config.toml
init_std_up = 0.0177
lr_mult_up = 0.876
seq_len = 384
Each number is 128 + 24 x the weight over the matrix's rms, rounded and kept within 0 to 255. Layers, rows and columns count from 0.

# layer 7 MLP up, 2304x576, rms 0.0237, rows 1956-2008, columns 448-511
[[131 121 151 112 123 145 158 159  98 106 126  97 153 112 130 152  89 146 121 110 110  82 116 139 118 124 133 130 115 144 160  88  84 136 133 126 135 121 109  98 147 135 103 114 150 107 126 110 137 111 117 110  95 121 162 137 124 136 115 145  96 121 147 155]
 [136 164 127 145 146 159 139 131 101 173 139 131 113 132 127  95 112 112 131 160  69 152 161 124 119 130 128 151 171 133 154 119 104 144 111 132 136 119 171 123 149 133 110 115 100 137  64 145 139 124 145 107 121 109 139 158 134 139 118 119 128 110 108 118]
 [144 164  69 148  77  90 134 129  87 128  56  92 116 130 122 121  99  76 165 127 108 144 151 124 102 129 111 126 126 109 143 101 138 100 116 114 134  80 147 118 126 135 133 146 130 123 136 112 112 103 107 121 110 113 127 137 178 114 120 102 131 128 107  83]
 [156  83 114 178 130 154 102 159 112 120 112 123 137 131 132  94 110 130 113 125 149 132 147 130 119 123 123  99  91 177 128 131 138 146 113 121 102 134 164  42 128  97 102 134  53 107  86 138 126 100 138 143  85  76  89 100 143 140 124 123 109 134 121 141]
 [136 128 121 112 108 124 185 124 119 145 158 103 146 171 121 158 124 119 131 165  91 186 134 180 133  98 124 118 115 133 141 109 112 102 151 148  86 112 158 112 123 138 125 123 119 120 110  90 131 104 116 132 124 118  86 149 115 132 122 125 114 125 168 139]
 [146 152 174 139  79 127 126  79 130  90 129 116 137 177 153 105  87 123 116 131 149 137  83 114  94 104 103 126 147 139 147 120 160 152 156 149  84 125 144 135 124 126 140 177 130 120 142  97 153 102 117 170 126 177  71 120 106 114 147 132 156 164 101 181]
 [160 133 130 130 111 135 152 137 131 114 103 172 166 152 114 112 142 117 136 101 138 133 134 131 134 114 147 141 142 131 147 108 134 116 143 114 117 132 187 129 126 126 130 109 117 156 103  97 103 127 100 121 137 149 119 151 152 120 130 132 111 131 135 161]
 [146 107 121 127 155 145 123 157 154 125 119 146 123 190 131  80 142 126 150 147 163 100 154 117 110 106  79 104 119 144 132 180 145 112 110 187 116 147 187 113 146 114  76 141 102 156  98 129 186 161 183 121 126 106 110 129 160 127 100 117 182 129 138 113]
 [145 116 152 125 108 163 168  89 104 138 165 142 121 121 132 130 127 110 136 117 122 121 106 137 112 115 101 147 144 161 109 102 127 134 128 199 124 163 117 125 117 141 127 140 146  91 127  74  84 126 120 144 105 135 137 129 146 136 164 157 165 130 149 149]
 [152 145 126 146 167 160 123  96 122 118 131 135 149 162 112 143 137 116 156  96 151  95 156 114 129 121 169 105 120 138  90 130 108 123 113 117 175 139 172 126 117 111 126 171 104 162 159 112 122 125 129 174 119 121 163 105 134 128 151 125 134  57 118  83]
 [103 131 146 113 127 103 140 110 117  96 169 136 104 127 126 120 115 160 171 134 126 126 133 155 112 189 160 110  97 100  98 107 149 127 131 116  88 136 106 138 150 173 116 128 135  91 136 138 120 152 122 151 122 118 111 132 108 122 144 143 161 110 159  90]
 [142 119 152 150 115 108 122 142 102 155 134 129 126 139 164  87 144 140 148 117 119 121 124 121 128 119 118 144 142  73 107 152 136 109 131 136 111 112 139  88 117 135 146 134 125 121 159 137 121 144 153 125 147 120 134 105 129 163 126 161  99 116 103 163]
 [ 97 124 126 144 100 156 117  89 109 181 100  75 145 134 122 132  70 142 150 106 141 127 110 172  85 125 147  92 126 149 124 142 120 116 137 181 136 113 132 115 103 129  81 170 155 118 136 108 143 111 159 129 108 130 134 156 130 103 128 160 158  81 114 100]
 [140 121 133 105 118 118 136 124 119 143 173 155 126 121  99 130 146 104 111 159  73 148 136 145 139 166 144  91 113 107 177 139 124 155 105 108  86  98 118 130 104 148 158 171 113 158 143 111 147 142 131 113 142 129 122 139 146 156 101 158 116 133 140 101]
 [132  63 143 198 135  96 174 173 119 143 144  59 144 139 155 131  92 180  81 145 111 163 115 125  78 172  92  98  81 150 153 118 128 102  74 149 100 131 119 140  92 109 153 141 135 192 100 113 127  88 110 138 142 125 131  61  98 161 122 140 125 129 129 130]
 [110 128 121 184 106 102 123  90 104  78 105  95  93 157  95 143 131 145 188 159 122 160 122 111 117 140 126 152  83 166 134  99  77 159 134 200 163 127 137 145  82 152 138 106 106 123 145 150 161 133  96 101  97 118 132 135 114 129 154 125 146 118 131  98]
 [116 132 102 111 181 153 142 139 146  86 127 136 109 154 140  95 113 138 121 148 114 141 120 137 129 106 109 101  93  88 114 186 143 110 121 115 115 137 148 154 133 167  98 144  98 133 141  99 110  73 120 144 164 111 133 106 128 113 114 119 106 108 111 116]
 [138  99 103  99 103 143 184 110 146 140 139 138 176 103  98 137 132 165 156 179 132 124 158 145  82 104  74 123 146 148 142 148 116 134  93 121 111  95 137 109 143  98  93 154 100 134 115  95 154 116 133  90 171 147 120 144 110 146 169 147 154 151 158 119]
 [116 118 149 154 160 124 126  98 129  85 129 130  96 113 144 117 141 110 125  99 107 141 134 160 139 138 157 119 137 139 120 133 111 101 109 109 177 152 135 182  85 145 162 143 120 187 115 129 118  96 127  66 120 101 164 138 107 148  65 146 125 114 179 115]
 [134 153 143 129 156 153 135 125  99 137 119 105 163 115 106 113 119 118 123 118  91 120 140 162 114 109  96 100  76 115 179 154  76 113 116 131 136 131 107  60 144 131  90 124 167  86 169 131 130 110 117  97 134 139 166 155 162 161 170 131  95  92  94 125]
 [ 98 150  78 141 128 150 155 160 115 131 134 151 149 136 126 123 102 100 142 130 115 181  87 103 128 124 148 101  81 112 122 167  94 113 144 123 117 124 151 132 125 150 136 133 141 101 127 104 109 124 122 134 144 108 142 108 114 116  93 157 134 122 119 129]
 [ 83  95 143 122 171  99 114 109 126 119 125 114  92 143 149 129 132 136 144 134 102 124 127 153 140 155 153 130 144 117 142 183 161 125 120 153 137 167 158 121 121 123 125 124 124 116  89 151 146  99 163 131 102 129 124 125 159 112 131 133 148 104 148 136]
 [126 153  95  87 121 122 156 123 130 120 141 138 108 126 109 115 124 105 136 134 135 139 147 117 123 121 117 124 137 114 163 128 146 144 114 133 123 120 123 114  49 148 138 148 124 130 117 103 135 145 146 129 130 131 133 131 104 118 154 136 119 146 114 138]
 [126 145 100 117  90 129 146 126  83  80 154 143 190 164 133  95 110 164 121 145 135  92 156 147 111 112  84 118 157  93 191 110 158 145 137 142 136 127 146 118 128 127 165 121 118 114  66 153 199 118  74 109 116 113 108 102 126 156 160  98 142  87  86 127]
 [129 157 111 137 115 100 165 134 129 146 116 115 113 106 142  91  75 145 135 162 151 112 101 121 113 128 140 112 110 137 147 120 118 108 114 116 121  80 151 134 122 142 138 124 127  90 137 107 106  80 118 100 132 153 137 109 131 141  77 146 125 140 159 140]
 [118 141 154 112 167 118 163 114  90 147 116 149 115 136 167 148 128 134 134 151 131 115  98 141  89 176 132 109 145 132 139 129 127 165 142 139 133 146 102 118 113 149 133 119 157 108 120 139 148 154 143 160 116  55 141 121 167 184 125 109 113  95 105 111]
 [ 99 111  99 137 102 146 113 140 126 119 129  90 130 154 109 115 111 106 148 139  78 138 111 112  77 138 180 101 120 155 149 124 151 169 130 130  67 170 100 119 114 120 122 131 130 102 121 114 153 137 116 180 133  83 113  91 131 149 138 117 151 123 117 136]
 [118 146 167 127 147 112 123 120 156 104 151 130 129 101 128 111 112 162 113 143 100 133 147 121  74 104 112  74 144 150 142 114 140 179 149 105 116 128 144 133 133 112 154 125 139 113  80 148 131 100  94 123 128 130 145 128 150 168 165 170 151 114 155 147]
 [113 105  96 118  77 140 141 159  88 113  75 148 120 179 123 108 150 159 103 154 123 174 146 163 127  94 162 129 117  94 196 138 163 115 164  83 126 114 142 147 154  97 141 118 122 115  99 131 130 133 158 120 146 109  98  93 140 114 161 135 142 144 139 149]
 [109 146  99  59  84 153 119 123 126 127 176 158 168 136 139 113 129 133  97 173 152 123 120 143 143  95 123 140  93 199 115 110  89 105 126  89 117 150 150  55 132 135 127 163 133  94 121 115 125 145 131 130 105 163 109 104 131 168 137 116 104 110 158  97]
 [167 130 105 104 158 160 136 136 152 129 151 134  99 139 110 136 168 130 144  70 136 147 111 141  55 129  89 148  99 164 129 121  70 123 116  99 133  98 158 158  88  92 112 147 102 173 111 114 127  78 117 133 130  96 149 115 117 155 127 120 179 146 107 118]
 [150 135 180 123 110 146 147 118 125  94 119 180  93 157 143 123 116 134 131 123 139 136 113  94 103 100 142  76 128 141 104 119  85 140 109 103 165 146 108 123 161 126 158 187 108 153 112 140 110 141 160 117  98 176 132  84 133 118 185 134 116 138 125  77]
 [161 118 139 118 154 129 149 152 145 143 100 138 159 163 134  99 125 111 127 172  95 150 148 143 115 121  73 110  85 114 130 155  81 149 148 114  96  65 128  94 130 122 110 109 103 159 122 114 114 125  94 110 141 134 123 129 144 131 138 112 125 118 138 161]
 [104 138 101 120  92  98 136 165  68 140 126 127 106 128 121 109 101 172 125  86 135 108 137 123  97  97 175 123 110 118 107  99 144 110 146 174 154 140  99 123 116  72 128 146 124 138 128 123 115 142 155 165  92 122 166 109 162 130 100 118  89 112 163  99]
 [126  99 118 106  99 141 128 139 121 127 102 133 139 146 116 150 128 145 115 170  86 137 130  95 130 152  87 119 118 118 147 162 145 123 137 170 112 126 161 124 116 119 129 153 101 136 142 141 105 115  91 105 177 144 118  69 131 147 115 139 115 168 148 146]
 [142 128  98 142 104 127 101 100 112 145 159 148 115 150 162 124 131 138 169 122 160 109 172 140 106  89 130 155 123 119 115 147 128 141 162 116 122 138 113 165  89 136 147 121 103 130 111 125 131 143 111 131 121 130 108 110 128 151 103 112 105 156 112 133]
 [144 156 106 153 142 117 121  94 156 166 107 150 135 159 140 130 138 116 125 124 125 176 121 152 121 134 127 121 158 133 168 136 120 123 160 122 118 111 153 115 118 171  50 145 184 134 138  95 149 112 113 163 143 128 148 134 103 158 126 169 102  73 128 122]
 [115 115 125 159 123 139 181 116 127 135  93  84 119  93 134 125 130 152 135 103 147  86 118 114 142 175 165 139 164 160 136 159 122 123 100 174 129 149 153 124 118  93 103 148 106 124 138 127 117 143 123  82 100 164  97  66 140 113 170 143 138 145 145 162]
 [ 83 138 175 127 152 118 137 146 123  99 157 128  95 161 138 113  97  93 130 143 142 161 146 163  98 144 134 140 109 134 135 150 129 140 185 131  94 118 114 142 112 111 129 143 143 143 109 130 124  57 139 105 100 154 140 145 154 146 123 151 175 120  84 128]
 [132 160 148  92  76 129 155 145 106 127  90 129 113 133 127  65 134 151 116 161 160 149 132 113 105 115 130  93 108 111 126 106 103 135 138 117 144 186 149 123 129 100 128 105 150 109 165 126 152 113 108 121 106 147 162  99 106 126 153 166  66 147 126 128]
 [162 109 115 163 143 147 153 122 118  85 126 145 153 152  96 114 151 127 146 105 140 147 179 132  87 126 117  91 108 111  84 101 154 130 166 163 118 117 144 126 112 120 138 192 112 172 132 112 110  57 126 143 127 102 100 117  96 130 123 152 116 104 119 144]
 [150 173  99 146 149 145 165 104 139 151 183 114 153 140 125 107 148 131 108 117 117 155 157 135 128  95 125 117 101 133 133 142 109 134 136 142 111 174 156 128 132 156 119 114 112 115 137 112 111  95 136 145 137  71  90 158 120 112 125 181 148 121 103 181]
 [ 94 134 129 124 135  82 134 134 129 133 121 140 148 135 184 132 113 137  95  99 103 101 106 156 143 153 149 161 154 103 158 124 134 102 135 151 115 125 139 115 102 129 122 120 149 112 130 122 128 107 133 102 133 103 136 145  82 154 111 121 158  75 148 121]
 [172 149 121  89 116 159 124  91 145 140 107 133 152 143  85  99 137 147 118 128 129 111 175 146 150 158 147 138 102 124 154 146 156 176 149 128 131 110 139 157 133 146 136 119 128 131 127 142 131 130 119 148  97 109 134 112 137 101 140 141 135 123 112 128]
 [130 127 152 174 111  71 143 162 115 117  76  65 135  99 139  59 121 187 144 140 166 173 112  88 115 126  65 126 122 141 176 154 107 151 179 130  96 154 110 126  93 118 135 135 132 130 148 115 167 110  82 147 152 121 119 134 118 169 138 136 152 146 134 116]
 [119 103 108  96 186 127 161 121 119 142 124 107 150  66 123 105  64 108 124 152  95 101 128 135 126  92 148 110 120 139 134 140 128 158 106  86 119 138 147 126 121 125 146 139 106 182 168 136  98 131 166 132 138 112 125 180 144 148 120 119 129 129 141 105]
 [127 105 131 119 143 124 140  80 119 163 117 145  87 108 136 134 146 116 116 198 122 117 124 112 138  96 103 137 143 144 134 137 112 124 150 157 147 124 111 154 106  96 115 160 105 144 129 108 134 112 133 139 119 158 115 134 146 122 135 143 163 140 112 169]
 [175 102 106 136 129 121  96 106 105 147 105 156 127 106 126 115 129 160 162 132 146 119 146  98 121 134  97  89 105 131  93 129 132 154  99 175 126 130 136  89 124 101 123 136  86 129  66 116 103 110  80 120 130 127 109 135 126 153 110 121 174 111 142  91]
 [ 97 128 147 156 113 157 159  71 137 182 128  98 158 116 122  74 104 161 129 125 127 173 161 125  95 116 120 124 150 101 117 102 114 144 135  75 112  65 120 116  97  88 114 138 143 125 139 110 131  71 115 100 145 145  87 170  99 143 144 163 167 140 101 138]
 [119 135 106 140 143  99 131 129 125 113 123 149 145 117  89 154 138 131 122 103 158  77 162 156 108  94 101 123 146 140  77  95 148 152 150 146 147 104 121 105 155 102 102 168 123 159  79 122 162  97 146 122 100 123 143 140 133 109 108  93 121 123 147 151]
 [124  93 110 114 130 118 147  86 137 130 173 136 138 116 146 164 116 167  85 127 124 115 145 127 136 122 107 146  99 164  90 160 112 147 112 127 113  89 114  65 133 111 131 153 126 143 120 104 128 139 103 151 158 143 138 101 120 110 111 121  86 178 146 109]
 [134 132 140 101 104  91 138 117 125 111 164 167 126 145  95  95 123 165 138 200 130 177  94 156 110 136  82  82 117 146 107 140  54 134 172 217 136 112 152 131 115 168  91 131 107 101 142 103 186 127  71 129 150 167 159 132 149 158 126 152 174 128 122 132]
 [114 127 122 167 149 107 113 138 135  71  96 125 133 103 140 140  95  95 131 142 134 127 152 121  72 178 127 103 152 119 154 118 143 121  85 153 124 128 160 141  55  72 169 111 110 173 110 121 117 138 103 115 135 140 112 116 182 144 145 160 109 140 141 144]]
# layer 7 MLP down (transposed), 2304x576, rms 0.0228, rows 1956-2007, columns 448-511
[[154 140 122 127 132 137 117 117 137 117 118 159  74 108 164 144 150 139 146  92 145 118 123 105 109  93 164 132 128 109  81 140 143 135 135 131 143 144 123 145 183 159 138 111  74 111 142 128 139 101 150 133 127 134 125 130 128 150 118 149 106  93 121 132]
 [130 100 149 146 114 133 144 151 160 114 136 136 117 135 152 157 142 146 142 128 139 155 121  92  91 125 114 143 136 160 171 138 149 140 163 115 140  82 164 120 129 127 136 169 150 132 159  46 111 135 159 140  97 139 114  92 102 107 139 119 116 119 138 105]
 [166  76 145 112  95 131 105 136 109 140 140 128 107 144  65 112 115 164 115 113 148 166 186 167 131  97 147 141 130 174 126 171 145 151 167 122 150 162  95 112 166 113 133 116 110 159 110 101 121 169 145 144 115 129 149 118  98 128 121 105 102 161 123 161]
 [140 151 109 100 121 118  83 112 138 111 158 138 139 144 116 108 134 146 156 154 176 130 139 103 124 153 148 120  93 106  85 150 167 134  99 158 101 135 127 135  99 133 107 135 132 143 170 163 139 135 144 131 135 162 126 124 103 154 154 148 137 144  89 129]
 [147  86 136 127 155 136 129  80 133 158 122 106  92 106 135 108 159 125 115  87 128 116 163 115  91 125 137 166 137 133 123 140 127 109 126 113 110 130 169 105 102 121 121 162 112 147 101 106 121 116 149 128 107  95 120 125 170 133 163 114  81 155 122 145]
 [123 172 166  99 113 106 124 152 143 131 107 119 167 187 158  87 129 116 133 149 148 119 173 104  85 145 120 164  69 110 112  98 109 141 135 125 143 136  96  74 186 145 101  44 142 106 117 109  81 183  92 143 170  61 109 105 130 138 152 136 113 118 109 188]
 [123 110 124 109 122 165 136 107 121 157 118  82  93 121 120 102 119 130  96 134 135 152 149 116 125 183 174 140 117 125 135 130 128 120  99 132 103 139 133 137 122  89 105 157 100 128 123 112 196 102 154 142 106 134 143 134 124 116 153 118 139 110 125 135]
 [162  97 135 126 201 120 125 149 148 124 145 139 163 156 140 134 106 126 166 186 109 157 125 195 131  77 155 161 162 133 125  66 130 125 116  85  87 107 144 113 129 125 165 149  76 124 129 146 135 108 104 165 118 113 125 117 149 136 131  94 139 108  80 109]
 [ 96 115 123 158  72 154  92 125 132 113 114  72 118 167 119 144 122 121 114 146 142 140 146 102 138 109 126 158 121 126  92 147 145  89 134  68 126 114 166 152  97 176  86 126 123  89 138 161 130 139 116 118 113  86  98 141 143 139 123 132  95 142 108 163]
 [123 105 112  98 165 112 125 133 212  90 120 121 145 136 157  99 173 138 118 143 108 149 156 126 171 176 151 125 116 141 121  97 155 160 137 132 139 109 147 151 171 134 128 131 124 125 122 114 143 148 139 116 160  97 181  97 153 116 177 150 119 114 106 104]
 [108 154 146 123 129 163 109 136 140 122 146 118 135  97 140 145 147 161 109 114 142 147 146  94 109  95 137 136 136 139 107 105 110 126 165 119 143  95 115 138 138 102 138 109 140 132 116  94 102 120 153 111 122 156 116  98 121 165 119 112 100 130 129 109]
 [162 172 147 134 150 103 120 116 171 121  98 126 135 116 112 124 136 131 133 124 146 139 146  96 149 137 139  88 122 159 167 130 113  97 133 114 141 140 118 171 112 125  96 105 132 142 131 119 112 102 103 104 102 139 125 145 127  99 122 157 113 123 133 125]
 [139 154 111 106 128 113 150 168 149 108 131 162 158 104 164 141 134 138 139 102 190 101  90  84 153 148 117 159 136 134 176 113 131 165 141 111 145 143 110 118  82 106 153 104 125 121 106 152 161 145 131 111 157  91  97 144  85 140 103 135 117 183 154 128]
 [141 154 165 111 145 114 124  90 140 121  88 121 120 153 152 141 117  92 119 122 114 110 119 122  93 152 127 132 141 131 119 122 151 166 136 175 112 165 124 160  93 105 127 205 130 105 128 115  95  83 137 133 124 102 123 131  95 113 148 117 132 135 137 173]
 [ 97 150  70  45 104 148 104 145 112 127 104 124 145 140 173 130 148  81 134 124 110  88 144 121 185  82 127 134 108 113 126 140  78 133 149  86 127 119  99 148 172 163 134 155 143 107 110 137 170 147  99  70 154 138 160 124 117 176 108 130 129 141  92 156]
 [107 143 137 130 124 118 136 112 122 122 151 115 141  96 137 135 137 123 116 129 110 121 128 138 103 128 142 138 120 119 140 117 129 139 147 135 123 111 114 146 113 150 133  41  83 145 117 252 151 119 136 118 122 142 133 153 131 159 121 121 122 140 130 145]
 [140 135 126 115 104 136 139 138 100 123 113 167  87  88 154  91 137 126 114 130 105 138 126 153 101 122 111 174 134 137 140 130 136 117 109 116 143  83 132 128 154 108 133 113 101 137 119 126 149 103 155 100 159 169 125 132 118 109 116 138 112 130 146 124]
 [128 144  74 149 128 141 168 140 132 138 139 158 133 115 139  95 106 106 119 128  79 217  88 115  93 110 115 197 122 129 149 126 156 146 107 134  60 105  94 156 125 134  85 150 108 147 133 107 111 151  88 145 152 128  99 136 150 129 125 130 167 128  97 108]
 [163 124 126 114  92 117 123 120  83 135 104 119 108 121  84  99 139 195 118 105 155 155 127 147 134 146 124 117 102 122 182 190 114 162 133 129 117  84 123 140 114 112 147 110 126  76  88 132 108 125 132 110 117 101 123 145 138 153 131 114 144 159 107 147]
 [ 95 116 101 120 125 143 169 136 162 143 116 118 121 141 133 134 112  90 113 120 210  98 118 138 101 131 113 130 116 103 144 116 140 125 144 108  65  87 112 150 136 131 138  70 155 126 140 201 183 117 148 160 145 127 116 109 154 145 121 114 131 138 146 132]
 [104 147 102 122 112 147 136 126 133 152 125 138 134 133 118 134 125 144 118 127 186 109 122 117 130 129 101 161 167 147 163 113 135 136 141 153 146 118 171 116 145 135 108 156 144 116 121 155 120 135 139 141 158 167  97 122 134 104  87 132 144 160 138 145]
 [127 141 133 138 120 179  89 151 137 138 121 127 141 114 139 120 132  97 144 155 154 116 136 101  70 127  96  96  99 124 120 113 146 109 145 124 149  96 132 116 119 140 158  77 111 119 150 157  98 176 107  96 134 128 115 126 132 123 123  98 135 160 151 136]
 [ 98 122 107 184 140 109 144 167 114 128 122 108 138 144 134 147 164  97 118 145 138 125 128 136 114 135 151 110 116 132 152 122 103 135 106 116 109 115 107 123 144 127 116 119 106 115 127 146 101 144 138 108 121 118 165 130  59  92 128 140 156 121 137 127]
 [148 143 156  93 109 123 102 121 150 183 173 107 125  36 183 165 111 146 117 157 114 169  99 129 127 149 150 152 111 110 121 173 121 155  74 172 149 120 127 139 127  74  95  77 120 108  99 165 206 129 134 129  95  93 124 105 154 162 160 119 119 132  92 160]
 [122 162 139 144 156 138 101 103 113 131 133 159 141 116 111  96 110  93 138 120 148 142 107 103  77 154 122 135 139 153 124 125 130  97 103 130 132 110 109 156 114 153 127 144 145 106 129 122 105  72 158 100 106 119 122 119 129  98 169 130 152 142 179 130]
 [136 122 113 177 130 122 115 158 166 106 147 118 159 136 104 162 155  81 124 106 168 134 152 110 115 123 130 139 137 154 144 119 133 131 111 128 122 130 118 128 126 133 116  91 124 143 127 228 126  97 130 106 149 140 120 138 108 113 156 114 135 141 151 148]
 [147 105 121  92 137 156 128 146 130 123 126 145  98  78 142 159 131 178 113 123 136 125 104 180 150 132  90 137 129 111  98 141  91 113 122 101 115  91 108 160 124 153 162 162 159 138 150  66 122 137  76 134  72 108 113 137  95 159 156 151  67 125 130 122]
 [156 136  92  97 108 116 119 141 154 124 114 155 179 134 115  91 133 110 183 105 108 123 159 133 118 177 102 176 102 136  85 108 136  94 126 164 124 136 113 151 141 119  96 181 158 154  79  55 117 122 125 160 131 141 138 167 106 146 112 149 147 161  80 185]
 [162 116 112 121  86 111 126 129 134 118  98 125 147 118 115 140 162 105  99 143 117 149 127 165  97 106  98 114 133 124 134  83 114 110 121 161 150 119 119 130 139 111 103 166 110 136 140 110 122 121 106  96 135 128 123 127  96  67  88 114 129 125 134 116]
 [136 124 109  99  87 134 130 135 115  94 121 114 103 110 178 115 130 137 121  74 226 149 121 129 164 168 122 175  99  68 144 190 127 157  70 140 140 181 145 190  90 174 160 110 121 152 132 166 114  95 135  93 168 128 119 122 108 137 139 100 123 115 106 118]
 [124 119 150 108 114  89 117 188 153 124  71 120 139 129 132 118 131 136 128 137 182 153 132 144 126 155 116 127 141 126 170 133 104 124 131 200 148 125 165 160 127  83 144 144 170 117 129 141 133 143 179 115 135  89  95 130 104 109 118 148 103 170 145 118]
 [110 107 132 121 119  90 150 116 141 162 143  73 109 109 115 127 142 114 154 109  92 164 120 155 172 135 103 145 131 114 120  76 147 127 167 178  80 156  98 142  85 109 123 106 149  82  91 131 153 140 106 164 113 144 144 124 121 133 115 102  87  73 127 167]
 [118 122 132 122 108 157 108 121 138 170 130  96 122 142 156 108 158 101 130 112  76 137 149 113 164 139 168 150 125 128 104 122 126 129 140 123 115 118 144 137 151 112 106 113 134 106 137  91 118 101 148 140 115 138 140 137 148 106 152 130 135 123 136 158]
 [144 128 149 124 149 160 131 160 128 120 133 126 143 163 133 161 123 107  99 147 144 133 115 119 175 138 127 165  97 137 115 122 142 106 129 102 131 109 116 107 151 106  96 157 159 124 110  86 127 105 101  92  84  95 115 139  92  97  93 120 182  86 107 142]
 [155 115 133  93 128  95 149 137 111 147 179 121 129  97 129  96 117  94 120 146 152 105 114 143  93 103 137 138 105 145 159 116 159 119 129 139 136 157  88 135 159 113 108  96 139 155 138 169 145 134 117 125  79 146  79 170 119 137 100 125 145 132 103 120]
 [159 103 138 134 140 108 137 110 138 145 140 150 111 121 166 109 140 106 137 101 149 153 145 125 135 133 142  93 126 102 126  88 152 140 114 128 116 134 120 104 149 121 125 124 166  96 162 125 127 153 121 132 123 132 166 117 117 131 124 115 111  99 180  77]
 [158 162 125  89 142 138 105 166 126 130  92 107 135 126  90 138 125 124 104 111 128 128 148 115 125 124 129 137 123 148  98 163 143 115 114 131  98 135 157 129 113 139 125  76 117 145  94 206 132 161 136 109 115 109 121 140 137 135 135 168 121 119 127 135]
 [ 81 111 175 133 107 144 131 100 140 115 135 110 153 112  86 131 141 102 139 118 173 121  85 150 146 118  84 113  94 188 133 113 108 111 141 129 135 124 127 115  89 110 168 123 146 120 121 129 143 101  95 119 166 141 134 180 120 119 124 101 162 140 105 115]
 [121 131  99 112  96 156 109 122 139 122 137 133 126 130 158 142 140 113 143 117 120 152 137 151 126 113 142  98 122 131 135 119 126 139 104 103 181 144 131 135 119  74 129 114 138 105 146  88 110 128 145 172 123 141 127 129 166 133 150  89 101 126 182 125]
 [120 138  96 141 138 166 145 129 149 127 149 103 132 124 140 124 141  71 121 118 127 152 136 132 166 136 133 130  96 140 150 159 145 120  84  92  99 127 163 128 181 101 113 163 134 139 150 125  97 181 102 141 124 141 122 149 125  98 106 128 188 130 118 134]
 [132 147 119 162 126  93 124 146 113 116 126 137 139 136 126 131 146 135 106 145 124 129  96 132 125  98 123 132 144 163 109 163 116 157 117 153 120 103 142 117 108 130 142 101 135 136 116 115 129 187  61 137  96 129 101 115 119 126 124 137 118 121 121 145]
 [128 134 168 138 149 133 144 125 100 142 111  91 121 143 125 151 127 152 103 122 108 128 130 128 148 132  95 123 129 123  90 154 120 121 104 124  92 147 126  80 146 121 107   4 144 153 100 197 120 144 134 163 132 137 131 112 153 123 170  98  95  78 125 117]
 [122 122 134 128 122 150  89 137 105 139 110 111 143  94 103 110 128 125 121 113 104 119 154 105 109 120 112 162 130 117 122 133 137 135 119 115 100 134 142 133 129 113 141 135 139 127 189 139 115 153 109 132 106 127 120 122 121 106 126 137 122 156  74 167]
 [ 72 104 140  97 101 116 133 150 158 121 124 121 144 144 158  99 136 107 147 162 128 151 125 123 127 103 183 103 121 115  99 109 108 135 110 151 158 148 121 147 143  94 111 131 173 133 122 109 149 169 129 118 142 118 123 100 178 114 119  86 129 114 154 156]
 [108 158 130 117  84 153 108  78 137 168 143 142 152 113 138 130  64 107 149 191 133 129 121 130 139  77 110 148 143 126 114 135 134 145 146  86 147 122 148 124 135  89 151 152  92  93 109 100 126 108 109 155  79 106 114 142 134 133  78 117 107 124 133 103]
 [126 124 119 166 130 107 137 144 101 157 135 131 149 129 140 161 154 111 118 105 104 105 108 138 126 170 151 163 127  78  99 109 144 125 126 109 173 108 122 142 188 157 166 115 126 121 172 112 121 120  81 160 107 124 147  99 124 137 111 130 118 142  88 137]
 [ 96 157 122 157 120 134 108 100 121 146 125 112 153 130 166 155 123 123 128 102 138 148 126 127 134 119 144 164 117 121 111 140 110 121 111 113 128 138 119 109 106 101 121 102 137 153 135 168 139 156  93 111 138 112 103 108 108 137 120 107 121 130 131 109]
 [124 124 145 140 128 129 142 166 155 156 109  60 182  99 127 100 156 109  89 105 109 158 120 128 140 146  88 121  81 100 130  84 152  83 162 144 130 133 165 139 156 122 166  58 160  89 109  67 185 145 102 128 131 131 110 155 116 116 105 123 111 151 144 104]
 [138  70 124 158 167 134 159 121 148 145 136 140 106 140 164 145 163 104 168 124 156 122 118 134 173 117 157 154 136  83 123 174  97  91 148 110 156 135 136 116 157 118 131 124 147 130 158  97  96 137  95 147 141 148 167 134  80  62 130 125 146  90 110 106]
 [102 114 145 154 125 145 110 114 106 144 114 124 105 100  50 101 105 108 119 117 126 106 137 108 153 147 121 150 169 124 153 131 132  93 144 131 123  99  67 170 176 134  96 141  59 138 132 124 179 172 131 100 104 121 147  88 152 144 132 125 100  99 132 144]
 [106 156 159 140 107 115 147 125 159 126 164 152 130 124 142 124  91 115 145 122 126 125 104 105 136 125 117 106  85 137 149 121 126 160 160 117 103 127 154 138  70 112  99 119 143 133 143 176 140 167 108 154  88 160 117 162 112 106 127 129 151 126 156 129]
 [140  97 105  92 157 158 113 141 122 109 133 150 138 100 122 126 126 122 114 148  99  83 150 109 135 111 111 132 111 133 193  89 142 150 162 108 121 127  88 159 154  92 147 141 117 139 103 177 154 136 184  98 128 115 105 164 115 191 114 123 112 140 137 119]]